{
  "n_layer": 16,
  "n_head": 6,
  "head_dim": 64,
  "activation": "squared_leaky_relu",
  "rope_fraction": 1.0,
  "bias": "none",
  "parallel_block": false,
  "extras": ["some layers without attention", "local attention windows", "shifted keys", "exclusive self-attention", "norms scaled by depth", "capped logits"],
  "lr_head": 0.0045,
  "schedule": "wsd",
  "doc_mask": true,
  "train_tokens": 351100000
}
Each number is 200 + 40 x the weight over its row's rms, rounded and kept within 0 to 999. Layers, rows and columns count from 0. The size before them is the row's rms in percent of the matrix's.

# up: layer 6 MLP up, 1536x384, rms 0.0354, rows 474-509, columns 0-95
# down: layer 6 MLP down (transposed), 1536x384, rms 0.0237, rows 474-509, columns 0-95
up474,116,224,245,222,292,187,204,156,252,156,182,128,236,147,164,198,180,141,211,199,219,198,242,192,217,195,183,221,142,141,176,186,147,148,230,199,190,204,198,178,253,242,101,199,190,157,182,193,155,192,167,167,192,183,190,219,254,263,263,219,267,186,237,158,209,234,237,174,182,210,175,229,245,181,195,258,138,223,257,141,237,193,140,163,177,155,220,93,202,185,137,233,170,178,161,276,181
down474,117,171,216,197,203,303,156,234,116,199,161,252,187,165,188,239,258,125,128,236,219,204,195,165,196,213,232,237,227,210,200,209,256,190,244,158,136,183,142,173,142,238,253,266,174,164,283,224,199,193,222,281,189,161,168,218,221,166,247,184,185,279,161,260,94,226,189,251,185,254,221,209,136,226,178,159,182,194,189,212,197,211,160,183,215,254,158,279,217,76,240,201,214,226,238,230,211
up475,102,279,106,213,240,155,224,191,240,177,278,248,233,219,237,177,153,217,166,221,273,273,206,199,273,160,259,221,263,136,211,191,215,207,208,131,282,188,247,130,113,175,239,174,227,239,189,179,241,210,207,155,236,250,184,214,290,161,184,216,149,210,244,135,217,186,252,165,268,189,230,143,156,202,176,254,219,251,200,139,260,257,241,207,214,189,276,176,174,139,141,195,192,121,201,222,162
down475,101,229,159,253,238,198,233,213,217,128,162,251,219,184,182,101,288,257,162,178,188,269,221,239,159,228,195,165,236,128,224,195,169,216,214,161,162,130,269,262,201,224,192,149,87,221,258,176,175,187,215,307,203,232,165,201,209,98,143,232,188,216,184,251,220,154,181,179,208,131,197,210,204,195,181,210,225,152,251,238,192,166,163,114,201,182,237,184,106,186,150,162,218,97,144,216,185
up476,060,225,200,227,183,251,239,185,173,215,182,157,124,227,239,144,173,191,214,347,206,230,222,167,254,168,294,220,173,146,226,192,180,224,228,247,170,245,218,267,200,183,145,193,223,144,252,179,230,187,163,270,230,209,268,185,216,220,272,233,165,196,127,231,285,213,202,192,218,218,232,194,216,202,190,121,227,200,183,255,136,234,217,188,187,200,199,170,137,206,171,180,214,182,189,245,210
down476,070,165,170,237,139,153,158,194,158,157,169,210,158,152,281,204,256,113,223,172,276,173,127,161,215,219,171,193,213,199,181,222,272,212,233,211,170,171,136,190,210,145,183,202,223,224,229,193,218,242,217,180,169,213,173,239,204,148,181,212,138,217,186,148,184,222,184,249,102,163,188,112,199,171,185,231,187,216,207,159,247,143,228,163,195,190,225,233,196,161,169,181,160,175,147,306,200
up477,113,210,120,163,234,187,135,265,220,235,236,174,280,180,227,202,259,150,270,163,153,193,182,196,146,179,257,257,149,143,164,220,214,158,136,169,242,210,212,216,223,192,273,247,202,116,190,192,229,177,189,280,220,171,187,255,163,179,159,264,218,257,171,208,186,188,215,229,286,225,222,231,125,225,241,177,184,266,210,208,198,216,258,197,219,246,221,100,214,183,150,224,205,183,158,243,172
down477,112,216,214,204,237,193,247,134,176,219,117,180,139,201,186,221,149,224,133,221,197,228,181,243,215,210,166,265,209,207,161,181,209,216,328,258,189,209,164,203,179,211,205,163,235,278,268,209,204,250,233,181,204,179,179,254,166,291,270,203,196,219,234,203,157,220,223,261,246,200,241,139,232,202,253,254,210,181,178,213,193,100,160,207,194,180,271,165,207,215,271,237,186,230,194,196,230
up478,121,193,161,171,176,185,186,212,169,199,265,307,257,181,259,217,234,257,143,179,199,224,170,199,171,148,220,124,141,163,194,223,157,246,207,189,208,143,243,143,203,210,200,251,245,216,116,164,204,168,244,179,156,227,250,135,231,152,188,203,183,159,244,220,185,202,216,179,297,159,236,189,214,182,236,205,273,209,169,158,190,228,256,249,279,249,176,205,215,159,280,176,132,220,155,165,179
down478,118,206,195,241,190,222,200,212,120,214,162,167,198,179,202,234,199,205,233,222,206,248,204,123,183,199,296,228,283,224,225,192,260,221,239,251,254,241,218,182,182,225,125,120,201,259,221,234,156,215,198,237,213,256,262,122,180,234,217,172,213,131,204,230,155,219,177,229,158,198,120,176,190,255,210,153,237,183,198,271,186,205,251,247,265,164,278,179,168,176,173,265,239,242,236,237,239
up479,103,238,158,145,153,149,202,160,244,169,209,242,191,185,245,207,214,197,173,210,200,186,246,208,165,195,247,198,202,201,177,199,115,145,259,191,213,180,215,194,170,257,251,151,208,202,217,148,178,216,165,189,201,206,206,183,256,254,153,241,208,200,179,185,223,164,232,171,200,211,204,237,170,202,242,211,163,174,191,212,264,242,237,167,209,231,200,218,192,162,208,200,212,120,162,186,129
down479,102,264,123,237,169,96,190,186,181,206,207,107,174,209,89,149,190,209,191,211,198,177,215,219,168,165,210,180,213,198,263,154,261,182,195,225,211,220,134,200,236,176,264,197,113,215,268,220,175,257,160,163,178,226,229,281,200,213,273,211,220,240,247,108,183,243,256,196,208,232,195,116,184,254,165,120,229,176,228,200,240,174,156,250,190,197,207,245,240,198,176,174,145,224,177,210,221
up480,071,169,215,144,185,205,181,119,147,163,210,187,214,167,205,223,167,154,176,179,123,139,172,197,244,237,274,267,200,188,193,202,164,189,204,259,233,161,219,179,161,235,209,199,216,229,242,144,197,179,207,235,191,190,203,179,243,221,216,157,169,195,225,159,218,214,243,223,240,164,218,190,183,279,205,175,209,163,268,154,231,214,220,101,196,217,134,207,170,101,246,236,228,253,211,166,226
down480,076,228,213,153,203,139,124,234,238,204,189,240,64,195,118,209,227,218,251,268,176,234,166,195,263,193,190,155,257,151,164,178,213,216,190,195,165,221,241,188,286,129,213,201,185,195,197,193,233,217,163,276,201,186,177,203,163,199,230,197,241,279,252,176,182,230,170,144,153,298,145,168,171,143,242,228,185,244,145,155,232,200,219,218,214,192,213,196,206,249,143,207,255,221,210,153,283
up481,053,268,175,291,210,218,240,180,115,128,227,191,193,190,248,105,222,188,182,270,241,249,212,193,237,180,309,172,222,144,191,174,200,213,214,162,175,186,193,230,200,256,154,170,243,228,199,224,190,212,197,201,170,155,258,211,262,270,217,232,210,149,241,186,214,229,245,168,236,231,188,166,149,189,130,162,241,160,209,297,151,204,181,245,201,199,201,273,198,253,182,207,235,239,121,272,176
down481,063,218,144,157,207,172,206,201,202,211,186,273,179,192,192,221,226,170,170,151,121,142,171,125,185,258,181,168,223,203,240,268,177,191,176,175,227,253,260,251,210,178,185,148,149,212,192,206,154,169,245,152,190,233,186,292,246,205,212,216,236,234,246,211,217,212,188,230,204,238,234,180,195,195,150,212,192,241,195,149,240,310,230,232,186,140,241,248,158,146,118,175,186,219,191,209,251
up482,080,193,207,230,236,175,188,170,203,225,210,158,181,187,127,208,238,173,172,232,168,157,199,249,159,89,209,135,197,173,178,213,116,225,167,184,136,259,211,208,222,227,276,170,265,214,187,236,223,229,106,193,225,202,221,202,185,235,232,206,268,143,156,245,204,172,205,241,176,198,233,267,166,211,200,159,216,233,165,171,226,199,238,252,204,246,274,240,227,166,252,217,171,241,226,220,184
down482,086,145,237,201,234,202,242,245,214,267,197,204,284,213,306,156,280,186,182,168,223,231,167,197,226,216,246,246,230,225,216,227,175,211,245,265,227,258,117,225,295,197,200,185,187,173,166,105,162,229,180,242,210,124,206,207,231,176,247,101,168,182,202,146,173,160,210,149,186,160,190,172,220,148,235,215,233,205,162,226,276,155,224,208,238,135,271,177,173,235,217,162,199,189,251,272,170
up483,118,236,121,179,250,199,209,286,199,190,223,245,234,253,225,280,260,169,190,180,162,154,198,231,237,183,159,224,170,184,238,244,242,217,233,173,215,264,145,128,208,186,195,200,165,204,191,142,205,231,260,214,105,174,265,264,141,115,220,245,221,206,107,217,173,219,165,198,301,179,142,177,226,289,219,215,215,173,126,118,206,251,161,206,225,116,210,234,234,173,245,197,175,205,248,158,228
down483,115,208,221,132,196,235,237,251,220,78,211,207,196,193,161,221,187,173,199,196,179,238,242,217,227,250,249,155,89,223,165,169,203,264,151,245,157,222,176,186,214,253,180,236,265,196,218,286,169,203,239,266,202,212,138,217,194,279,123,168,276,156,200,156,137,231,176,270,258,178,177,280,201,202,193,228,201,190,208,165,176,198,135,230,188,224,231,255,248,243,193,162,144,227,193,147,203
up484,055,188,148,187,183,154,226,163,218,176,180,141,234,264,227,212,160,302,118,249,280,152,251,273,153,124,227,237,275,208,223,116,198,251,219,243,195,143,199,167,149,130,173,214,154,198,234,150,255,220,170,157,201,208,259,192,195,252,274,162,143,178,185,182,257,194,229,141,181,141,167,212,199,178,191,213,224,184,139,257,208,187,208,311,171,177,211,206,179,158,192,182,181,224,249,154,256
down484,064,284,229,264,244,217,191,207,252,192,248,209,247,180,137,176,231,215,234,139,164,266,145,277,155,230,172,162,206,253,263,138,164,152,204,160,252,197,220,179,204,180,193,204,192,165,177,233,151,170,238,172,243,237,203,249,184,274,203,159,187,229,238,147,203,138,148,191,259,250,157,180,235,219,180,206,118,251,162,165,217,220,197,219,143,208,248,172,176,182,230,217,229,201,204,221,199
up485,110,147,133,142,212,247,296,230,233,233,184,192,152,248,167,186,266,159,199,274,197,202,203,202,168,177,168,206,284,293,256,221,229,274,186,160,267,181,207,288,211,171,176,195,199,224,186,146,190,185,199,227,160,228,227,192,201,172,186,214,169,253,235,244,261,171,219,202,140,204,166,182,173,240,223,208,221,223,172,210,248,139,187,244,249,158,162,294,260,163,234,203,160,182,234,207,252
down485,108,161,222,162,156,161,287,256,204,190,195,213,280,182,190,198,123,198,236,253,219,254,265,206,192,135,188,230,204,185,152,257,262,224,236,294,222,245,213,200,218,156,179,249,107,187,187,283,166,195,202,243,208,185,211,228,214,204,237,237,134,154,174,142,194,151,176,201,240,185,178,157,199,207,188,144,169,251,198,211,277,189,182,235,163,259,229,185,168,205,147,189,195,224,154,188,220
up486,071,216,178,218,154,229,175,218,151,250,218,190,211,207,155,221,168,179,157,192,220,109,187,216,208,153,158,265,183,161,250,191,205,229,183,220,230,168,207,238,178,227,193,244,154,211,164,191,286,153,184,242,231,197,88,103,220,183,241,226,130,243,212,205,218,206,169,160,251,255,197,157,204,132,175,198,210,219,171,273,132,221,222,208,199,191,231,263,165,182,265,177,248,151,228,211,228
down486,079,160,208,157,273,232,202,199,265,250,163,239,271,213,153,239,173,196,169,234,199,155,251,230,210,131,185,173,184,232,232,265,144,249,179,183,179,234,191,176,210,181,193,261,175,251,242,256,201,184,230,229,250,176,174,230,233,190,112,183,205,211,229,154,277,184,251,177,275,243,193,155,190,214,156,238,184,209,230,176,246,240,158,245,266,209,267,154,255,230,172,197,181,183,215,203,110
up487,069,165,233,199,164,159,220,193,229,223,218,179,199,244,96,177,228,199,222,203,231,170,292,138,213,168,244,254,207,268,271,131,217,205,183,125,170,209,167,189,214,231,180,167,203,224,204,219,145,186,170,224,244,195,233,202,273,165,165,152,141,233,207,164,215,163,179,224,163,189,163,183,165,248,265,141,141,181,246,185,193,242,227,241,216,203,242,122,162,226,206,164,207,175,189,232,158
down487,076,160,181,266,196,143,257,208,214,235,170,219,211,132,126,224,188,192,332,185,137,235,217,229,222,221,185,196,136,213,143,146,267,256,165,219,136,222,193,154,144,295,198,136,188,204,200,205,269,193,172,156,184,268,125,232,202,171,148,160,122,180,138,99,215,149,216,165,243,179,120,132,175,200,209,195,215,196,147,177,210,235,215,172,163,246,219,167,157,187,161,179,229,238,133,193,200
up488,095,159,180,250,178,227,188,230,202,155,173,148,198,259,218,263,204,180,233,201,290,162,224,186,196,164,117,117,229,182,172,211,182,247,196,192,224,166,168,232,193,210,216,112,140,295,156,178,262,191,237,225,229,189,264,212,181,240,209,205,221,114,210,204,210,226,230,178,206,214,185,147,163,153,192,190,206,180,201,234,298,177,147,123,241,159,287,223,270,208,227,236,226,192,205,190,203
down488,100,176,217,183,120,157,158,218,247,172,116,231,200,199,155,207,214,212,217,281,213,201,208,193,207,162,198,194,163,195,208,321,223,197,275,197,335,189,196,170,245,156,189,166,192,177,139,153,241,260,214,296,205,129,213,298,271,205,149,176,205,266,187,228,171,158,144,229,206,195,156,217,172,113,235,177,202,255,163,230,286,214,205,145,192,168,209,215,187,222,249,239,210,174,223,204,244
up489,068,174,214,148,236,133,226,201,273,161,150,147,261,150,252,158,181,167,201,279,254,243,222,225,149,213,212,209,142,151,176,164,217,165,215,196,196,183,167,265,221,130,198,169,195,227,134,210,142,204,189,173,132,273,226,96,175,250,160,165,180,150,212,159,186,188,240,249,197,186,242,176,286,267,238,212,142,228,277,177,158,254,216,227,209,229,163,175,262,280,214,191,250,190,218,185,146
down489,075,215,180,243,299,217,209,204,149,243,188,178,246,225,118,245,221,249,276,237,269,213,205,176,223,165,123,238,197,261,178,236,166,194,238,172,206,284,186,200,203,222,197,205,154,190,180,134,253,241,200,263,223,128,147,348,159,189,221,255,169,209,199,190,199,179,181,183,175,260,180,273,129,229,203,105,176,238,197,149,157,176,217,194,115,238,197,223,183,105,218,222,205,187,207,221,228
up490,083,223,173,184,276,120,150,246,151,199,188,125,190,192,150,147,222,151,226,263,234,163,251,196,227,210,138,231,269,204,191,167,144,181,98,167,262,147,175,194,175,224,185,221,258,119,210,149,120,184,192,244,204,211,130,190,239,167,244,189,246,287,252,178,168,251,168,210,242,161,177,180,161,250,139,230,179,161,203,188,322,205,214,280,222,164,203,174,193,200,188,253,183,231,184,214,209
down490,090,320,239,178,177,217,179,132,134,221,162,190,222,175,191,247,249,192,322,189,190,161,211,183,130,231,231,188,208,239,206,234,164,211,217,171,218,178,207,220,153,160,169,190,163,213,212,239,286,215,217,242,238,221,266,214,210,246,147,171,186,225,201,205,212,156,202,241,238,253,144,256,268,162,186,217,206,239,269,235,236,261,158,196,244,152,194,164,184,181,218,181,213,169,283,220,235
up491,105,232,169,212,183,275,214,192,180,288,236,179,182,254,250,198,239,156,156,225,215,163,115,205,130,168,165,138,173,195,158,218,235,190,201,258,184,259,156,219,197,166,256,256,212,218,244,202,220,194,165,158,229,255,239,240,203,196,141,165,174,156,209,219,175,205,205,219,193,276,147,117,177,251,214,222,210,176,139,201,202,222,242,226,208,176,145,251,146,224,160,185,144,227,282,136,213
down491,102,195,232,218,168,170,189,210,243,182,190,248,118,254,200,258,160,208,216,200,244,247,146,176,226,242,199,230,167,123,117,184,202,173,232,249,177,200,213,178,281,140,190,257,196,115,221,208,226,185,122,104,221,200,183,179,138,171,223,174,185,188,183,123,167,207,236,183,144,202,232,134,228,274,201,248,204,218,244,182,176,140,189,232,223,155,157,162,177,235,213,191,205,223,184,222,195
up492,115,242,192,256,224,183,187,159,180,248,164,191,204,142,236,274,181,263,229,196,188,192,216,195,259,152,214,222,147,201,208,166,236,247,181,152,201,222,254,147,241,123,246,177,151,229,191,205,226,228,200,240,250,147,203,172,228,229,249,313,154,261,188,265,194,190,149,146,198,272,211,159,170,194,140,306,174,206,200,217,270,209,199,139,240,248,287,229,161,176,175,221,137,175,206,233,224
down492,104,241,238,262,222,255,235,225,220,273,163,193,257,143,196,258,139,271,322,174,209,224,238,195,253,170,181,211,179,219,214,211,213,204,259,213,203,230,217,166,269,147,240,212,127,178,229,174,214,222,210,262,209,151,189,242,236,230,210,267,167,246,245,262,173,136,157,143,229,198,184,149,188,174,121,238,169,224,188,268,185,225,162,136,198,189,283,210,167,161,193,220,193,219,199,189,220
up493,107,179,114,161,240,151,182,206,235,175,223,245,176,205,212,289,182,285,230,139,214,224,257,223,146,264,204,224,278,244,164,243,212,218,230,221,279,205,179,250,191,166,305,175,198,174,297,155,161,280,224,257,187,207,208,215,301,215,180,201,167,241,201,287,239,161,162,176,144,205,219,261,184,221,192,139,193,238,296,157,174,189,253,190,232,167,241,157,137,207,184,166,175,174,202,211,160
down493,108,271,160,201,160,285,170,123,250,172,222,224,241,235,187,226,193,273,215,266,182,155,167,198,208,187,175,165,175,189,180,202,195,246,194,210,120,193,213,197,192,185,134,202,223,257,170,289,285,186,187,167,211,123,226,177,193,208,181,161,255,187,153,146,226,218,195,168,314,246,149,188,233,212,180,212,231,103,161,242,250,157,192,220,171,182,131,235,208,166,243,240,224,181,253,150,255
up494,052,147,241,221,179,146,143,186,184,135,209,131,185,176,203,202,183,211,132,156,131,191,239,218,155,189,223,241,210,213,220,259,192,217,193,231,193,222,213,196,98,200,174,196,178,156,228,239,200,204,203,259,304,212,144,238,270,225,175,231,208,254,209,240,243,198,202,224,172,226,241,258,242,231,226,149,242,181,217,121,177,235,205,123,172,177,182,141,142,248,229,255,282,222,202,203,232
down494,064,169,221,215,198,229,213,245,263,264,149,189,175,215,131,144,173,231,281,267,314,213,201,192,304,172,211,182,214,208,211,177,170,205,166,184,221,283,203,231,228,160,245,194,148,237,171,236,152,223,162,191,159,252,218,174,196,173,242,226,145,208,230,172,190,162,118,171,208,211,157,148,283,201,185,209,150,199,108,192,233,182,185,146,194,261,208,229,182,212,151,174,222,176,147,177,189
up495,115,254,187,158,234,215,204,229,159,177,231,205,167,152,189,215,261,243,165,159,165,220,223,223,153,217,203,188,206,159,181,210,185,185,192,129,151,158,230,191,177,194,259,184,216,167,135,181,194,202,201,269,203,229,185,179,190,182,212,294,126,240,214,220,212,198,144,207,247,159,140,216,233,128,273,244,293,222,185,165,266,235,207,246,220,258,169,243,112,137,278,213,235,260,187,205,225
down495,114,186,235,237,158,262,227,199,146,269,220,115,170,198,171,253,224,226,275,180,153,140,172,135,119,225,175,216,216,191,232,197,151,243,182,278,203,231,202,173,189,232,136,193,185,189,266,196,254,230,256,197,209,188,287,161,146,272,148,194,204,214,93,158,235,194,202,185,202,269,214,183,273,151,167,226,221,239,167,211,208,257,207,199,201,221,194,195,219,183,161,233,230,164,214,135,174
up496,122,167,266,215,290,291,200,255,152,125,211,183,180,220,172,187,217,181,191,197,157,162,215,213,155,183,228,219,211,195,239,159,221,204,204,175,202,281,224,209,203,269,137,151,193,151,194,234,190,209,167,245,222,153,264,230,208,229,182,159,195,213,210,140,217,187,161,184,191,169,205,164,182,301,252,192,119,217,219,250,202,137,206,211,216,206,189,166,177,182,240,205,163,240,123,221,136
down496,114,233,277,219,259,198,178,227,171,157,197,237,180,209,196,163,168,237,180,150,222,240,159,225,171,214,208,207,192,160,235,202,201,179,265,199,177,212,168,270,265,243,186,210,168,203,194,140,177,235,178,192,231,127,205,206,163,214,186,197,243,202,212,237,191,171,169,136,159,140,225,147,173,203,185,187,143,132,196,235,170,177,175,162,186,213,241,172,167,161,192,168,200,123,224,178,175
up497,115,202,218,119,226,182,185,261,236,224,178,258,186,167,162,169,253,240,281,310,134,198,236,150,248,229,170,186,189,183,244,198,270,171,151,162,212,261,168,251,161,178,144,211,237,246,223,201,186,228,194,193,140,311,144,176,178,281,217,155,192,184,142,306,190,200,221,233,246,250,174,217,205,185,207,195,220,262,277,118,190,219,237,175,243,218,215,207,182,194,191,227,226,257,200,186,242
down497,109,252,235,262,240,164,229,215,169,185,228,258,207,175,182,114,222,197,136,144,164,173,265,227,215,243,227,209,180,141,211,218,232,170,287,243,215,232,194,228,156,202,220,155,185,144,196,235,249,186,206,257,210,91,207,178,255,190,194,277,187,143,241,225,134,185,194,178,216,155,214,214,153,191,206,175,162,228,196,204,179,166,202,177,230,168,190,207,252,226,154,221,190,188,136,203,207
up498,107,163,176,255,190,208,114,270,243,221,241,210,184,250,234,243,197,158,227,245,217,220,133,163,168,238,145,203,133,170,174,270,208,208,267,248,190,246,227,199,149,202,219,209,239,242,162,133,204,202,181,267,204,166,187,201,161,246,175,203,229,225,114,225,243,194,162,216,206,236,248,177,166,298,227,175,182,197,185,268,194,277,177,247,211,193,182,203,228,220,153,219,188,180,288,237,188
down498,107,186,214,218,218,190,250,201,199,258,169,178,239,179,216,160,136,205,174,164,236,163,218,233,185,143,205,251,220,139,220,218,263,217,191,229,215,191,177,181,198,237,187,197,158,168,198,194,163,172,213,200,261,236,272,186,184,218,174,173,233,226,261,172,198,192,183,176,176,176,279,221,254,115,178,286,211,206,259,129,218,151,236,273,227,206,198,223,219,169,200,145,208,230,146,188,275
up499,103,206,202,219,172,149,218,129,274,230,240,172,140,224,202,153,152,234,215,276,237,215,238,236,148,272,239,204,130,196,235,242,121,228,283,258,188,196,246,228,179,216,223,175,190,168,255,200,117,187,249,110,188,167,212,204,161,224,141,224,216,191,71,180,199,160,163,194,143,276,269,166,161,252,271,219,153,216,195,212,181,204,197,200,223,260,308,199,182,196,239,232,171,257,214,266,162
down499,104,154,236,210,148,189,197,233,189,203,215,244,148,225,243,179,219,121,158,206,118,196,206,196,281,163,205,223,211,212,254,173,232,228,175,263,208,179,302,180,210,163,197,183,236,148,198,203,165,236,188,262,147,211,198,243,145,250,168,146,231,202,180,220,157,223,218,179,120,203,185,256,108,137,220,192,160,127,205,185,211,264,212,200,254,252,196,231,201,255,165,158,192,224,190,197,154
up500,052,276,177,244,244,172,277,284,153,200,225,213,249,117,193,200,205,299,234,220,206,219,190,210,250,213,194,203,220,182,187,269,164,201,185,201,176,235,176,195,167,249,247,177,222,93,237,208,250,217,117,174,167,191,219,251,179,188,220,78,147,217,215,298,139,211,170,223,202,247,110,206,209,105,187,206,186,203,166,173,204,178,135,183,166,111,283,185,133,145,192,249,216,194,286,160,170
down500,063,129,150,165,231,208,231,158,188,190,232,221,199,191,202,221,262,118,177,133,194,177,193,306,173,129,232,178,242,208,182,184,234,254,214,209,222,186,170,185,189,177,142,205,234,215,226,174,184,200,259,165,202,144,136,301,228,164,173,193,234,120,167,173,289,172,192,160,229,147,204,161,252,124,98,133,161,189,205,142,161,248,256,193,206,150,195,200,213,197,188,193,227,219,138,271,224
up501,109,203,184,208,208,136,231,221,119,158,257,187,292,215,191,259,166,226,216,258,180,227,174,189,206,152,232,164,166,215,202,230,211,179,145,215,138,197,215,159,166,234,264,230,104,208,224,197,221,262,244,190,251,186,221,184,239,152,242,187,136,176,161,165,278,240,173,201,169,298,247,156,265,212,201,224,244,241,231,214,150,149,220,192,266,203,261,210,132,245,177,263,171,173,107,184,245
down501,107,227,219,224,310,192,186,97,263,168,230,283,211,204,207,168,241,193,210,242,183,277,292,202,221,239,149,222,139,285,134,147,175,222,196,167,160,259,173,205,204,186,242,191,196,205,182,224,204,220,247,265,244,188,157,207,249,147,202,217,232,279,144,158,174,173,210,214,236,199,154,195,162,209,231,162,200,192,169,219,244,178,184,150,176,217,125,215,222,196,312,228,184,248,181,211,218
up502,113,158,126,177,152,190,221,197,236,257,268,197,231,160,181,223,154,186,136,233,156,117,217,223,229,203,192,170,169,222,208,281,218,160,167,202,160,116,241,239,276,179,272,260,190,258,239,192,191,136,206,199,244,254,156,157,243,188,189,210,182,180,246,172,224,216,188,188,220,143,174,175,214,285,190,185,268,188,242,235,224,215,182,253,218,294,236,173,201,209,239,202,251,216,193,162,194
down502,109,229,143,205,243,200,265,211,103,314,226,261,164,164,129,165,230,197,212,231,160,162,148,170,164,307,209,205,169,168,167,213,207,212,134,223,106,240,191,218,199,239,162,234,181,215,127,126,164,216,249,149,186,161,225,193,157,223,238,215,204,184,174,239,159,98,232,257,154,202,157,196,208,142,153,184,174,220,171,113,151,257,168,169,193,199,182,247,183,201,228,233,119,240,179,192,193
up503,110,166,200,210,240,251,140,173,166,215,264,157,237,196,174,248,207,195,251,213,220,162,201,188,199,191,155,225,230,159,113,244,216,238,207,194,176,210,216,212,150,304,170,192,250,239,275,169,180,192,216,176,247,176,280,179,194,138,160,188,164,224,179,157,162,150,225,222,265,203,228,214,193,205,172,183,186,238,265,185,235,189,113,216,205,321,275,174,182,172,165,178,158,225,245,227,211
down503,110,203,187,209,129,178,185,195,245,142,146,156,220,251,194,159,140,155,185,145,174,209,177,142,208,191,231,220,220,208,232,208,160,159,206,200,199,163,201,269,192,198,209,241,141,191,227,216,202,164,132,175,171,140,196,190,173,155,195,192,210,190,239,252,113,269,222,180,204,155,250,164,293,189,296,228,238,141,162,200,194,167,229,188,197,154,187,194,145,194,129,156,132,213,187,171,189
up504,066,158,234,180,149,278,235,216,206,220,175,171,234,195,222,223,202,254,169,283,238,252,150,210,170,261,181,185,134,216,180,321,178,250,202,279,237,202,276,180,209,241,167,214,203,123,241,218,207,226,228,196,145,237,260,234,168,224,134,216,221,180,185,193,239,214,261,213,183,201,157,94,181,263,239,211,206,201,185,218,253,184,215,206,232,162,181,193,198,222,139,209,235,231,234,175,200
down504,073,178,200,152,226,253,193,178,193,144,176,263,219,152,178,198,162,287,245,255,266,224,172,179,131,212,266,152,252,244,148,159,232,250,175,195,204,216,141,224,167,166,185,204,129,251,240,156,233,308,229,198,276,84,228,150,158,213,212,204,256,268,189,139,186,188,250,227,276,151,185,168,187,163,161,187,232,249,222,149,222,287,272,211,193,224,219,208,179,176,193,215,220,227,217,131,198
up505,052,156,175,183,173,188,233,197,164,264,155,243,164,206,154,249,200,201,215,253,220,159,171,214,196,262,209,194,229,215,120,177,135,123,184,186,179,201,237,234,207,222,180,194,204,256,250,114,289,242,241,206,255,166,144,114,272,219,221,165,170,157,250,199,142,211,204,186,167,260,165,203,205,277,205,265,210,205,280,218,253,209,193,124,218,249,210,152,192,238,126,152,221,152,180,168,178
down505,064,235,111,262,165,91,229,169,184,154,174,175,212,204,98,140,254,196,228,134,241,243,151,226,240,197,204,207,253,254,167,251,181,231,187,208,235,242,187,221,175,145,218,206,139,160,223,152,207,229,205,195,215,225,193,154,196,204,192,193,220,212,139,166,212,142,134,185,193,228,160,195,223,148,265,129,275,267,204,236,225,223,253,239,205,174,213,272,215,220,203,267,214,249,162,161,177
up506,075,190,208,175,287,177,223,162,218,232,234,204,210,178,215,125,185,162,251,205,245,207,210,198,222,168,137,134,179,221,161,268,244,129,190,187,217,152,303,171,123,212,225,146,179,218,166,180,207,212,196,116,187,158,164,232,228,197,237,179,211,177,197,186,202,199,199,102,193,204,119,188,225,173,195,187,256,238,231,206,204,199,176,206,203,252,191,227,212,117,175,166,166,188,202,157,157
down506,080,232,176,175,245,210,216,223,197,213,201,212,195,221,187,192,165,219,273,206,306,228,171,151,207,170,188,167,156,107,204,179,220,185,229,181,190,282,177,202,312,157,137,222,195,186,198,145,233,237,143,233,181,226,207,234,144,156,280,218,120,218,203,149,202,214,202,183,190,186,312,109,172,163,166,254,175,194,155,157,176,187,251,231,159,227,209,137,180,204,236,162,258,166,223,220,249
up507,128,191,184,130,175,191,242,225,275,174,222,186,192,142,170,155,159,135,285,214,176,185,145,181,205,196,167,132,205,222,208,197,235,146,155,177,140,202,209,229,219,126,234,195,202,216,184,183,111,121,180,184,247,250,171,158,201,181,231,206,210,176,250,135,243,205,199,198,157,184,173,198,190,178,183,264,189,199,269,197,183,189,251,189,205,216,174,176,202,183,174,220,199,227,178,225,197
down507,130,187,158,259,185,201,159,208,145,124,194,198,167,180,164,273,228,269,267,221,241,232,225,171,192,208,260,268,276,252,122,186,211,256,201,180,174,236,169,165,192,313,163,156,126,215,178,274,246,288,193,219,223,167,204,160,237,224,229,202,169,225,117,229,137,168,193,286,197,194,176,154,241,202,202,157,228,192,136,257,201,214,175,232,182,217,138,226,218,186,156,202,218,224,244,170,221
up508,060,194,240,227,216,210,210,207,222,183,272,186,206,173,172,157,264,180,217,249,164,159,163,144,258,199,189,233,175,119,285,211,203,220,218,251,238,238,148,148,134,256,137,135,243,206,253,176,213,251,202,156,202,211,249,206,243,117,278,181,188,248,229,164,299,227,180,234,157,203,177,249,233,195,220,208,189,221,178,143,265,206,227,170,187,172,222,137,107,177,194,159,236,139,220,279,232
down508,069,193,194,244,225,252,237,217,181,168,148,138,173,281,92,169,177,166,114,134,210,217,237,146,215,166,298,200,177,233,174,197,138,215,129,181,134,133,259,191,191,191,156,244,160,191,225,259,150,257,149,211,266,199,141,151,214,222,188,204,217,143,175,208,192,128,196,137,242,317,192,174,131,244,128,284,199,303,250,214,126,219,250,160,163,222,219,145,173,236,241,183,168,143,193,176,171
up509,084,282,176,208,120,270,192,189,147,132,186,177,241,157,197,137,201,146,261,180,251,153,225,216,202,220,143,231,211,213,165,276,120,245,218,235,203,219,285,199,234,207,176,182,261,222,186,157,172,198,193,233,206,244,312,235,212,228,213,262,177,215,264,189,254,224,250,223,260,186,229,226,174,240,208,171,185,196,173,193,223,193,214,141,257,167,281,181,161,185,186,153,135,232,288,237,153
down509,090,310,148,193,135,117,196,247,172,204,138,175,260,189,208,220,217,244,282,231,216,181,239,237,254,240,204,171,179,290,186,238,163,203,241,187,224,224,193,271,272,134,182,146,177,117,250,113,184,236,177,233,179,198,229,174,169,128,218,145,205,165,232,279,194,208,229,233,224,162,216,181,229,143,237,144,262,219,149,274,169,233,208,95,224,217,208,222,187,223,210,186,219,227,284,184,215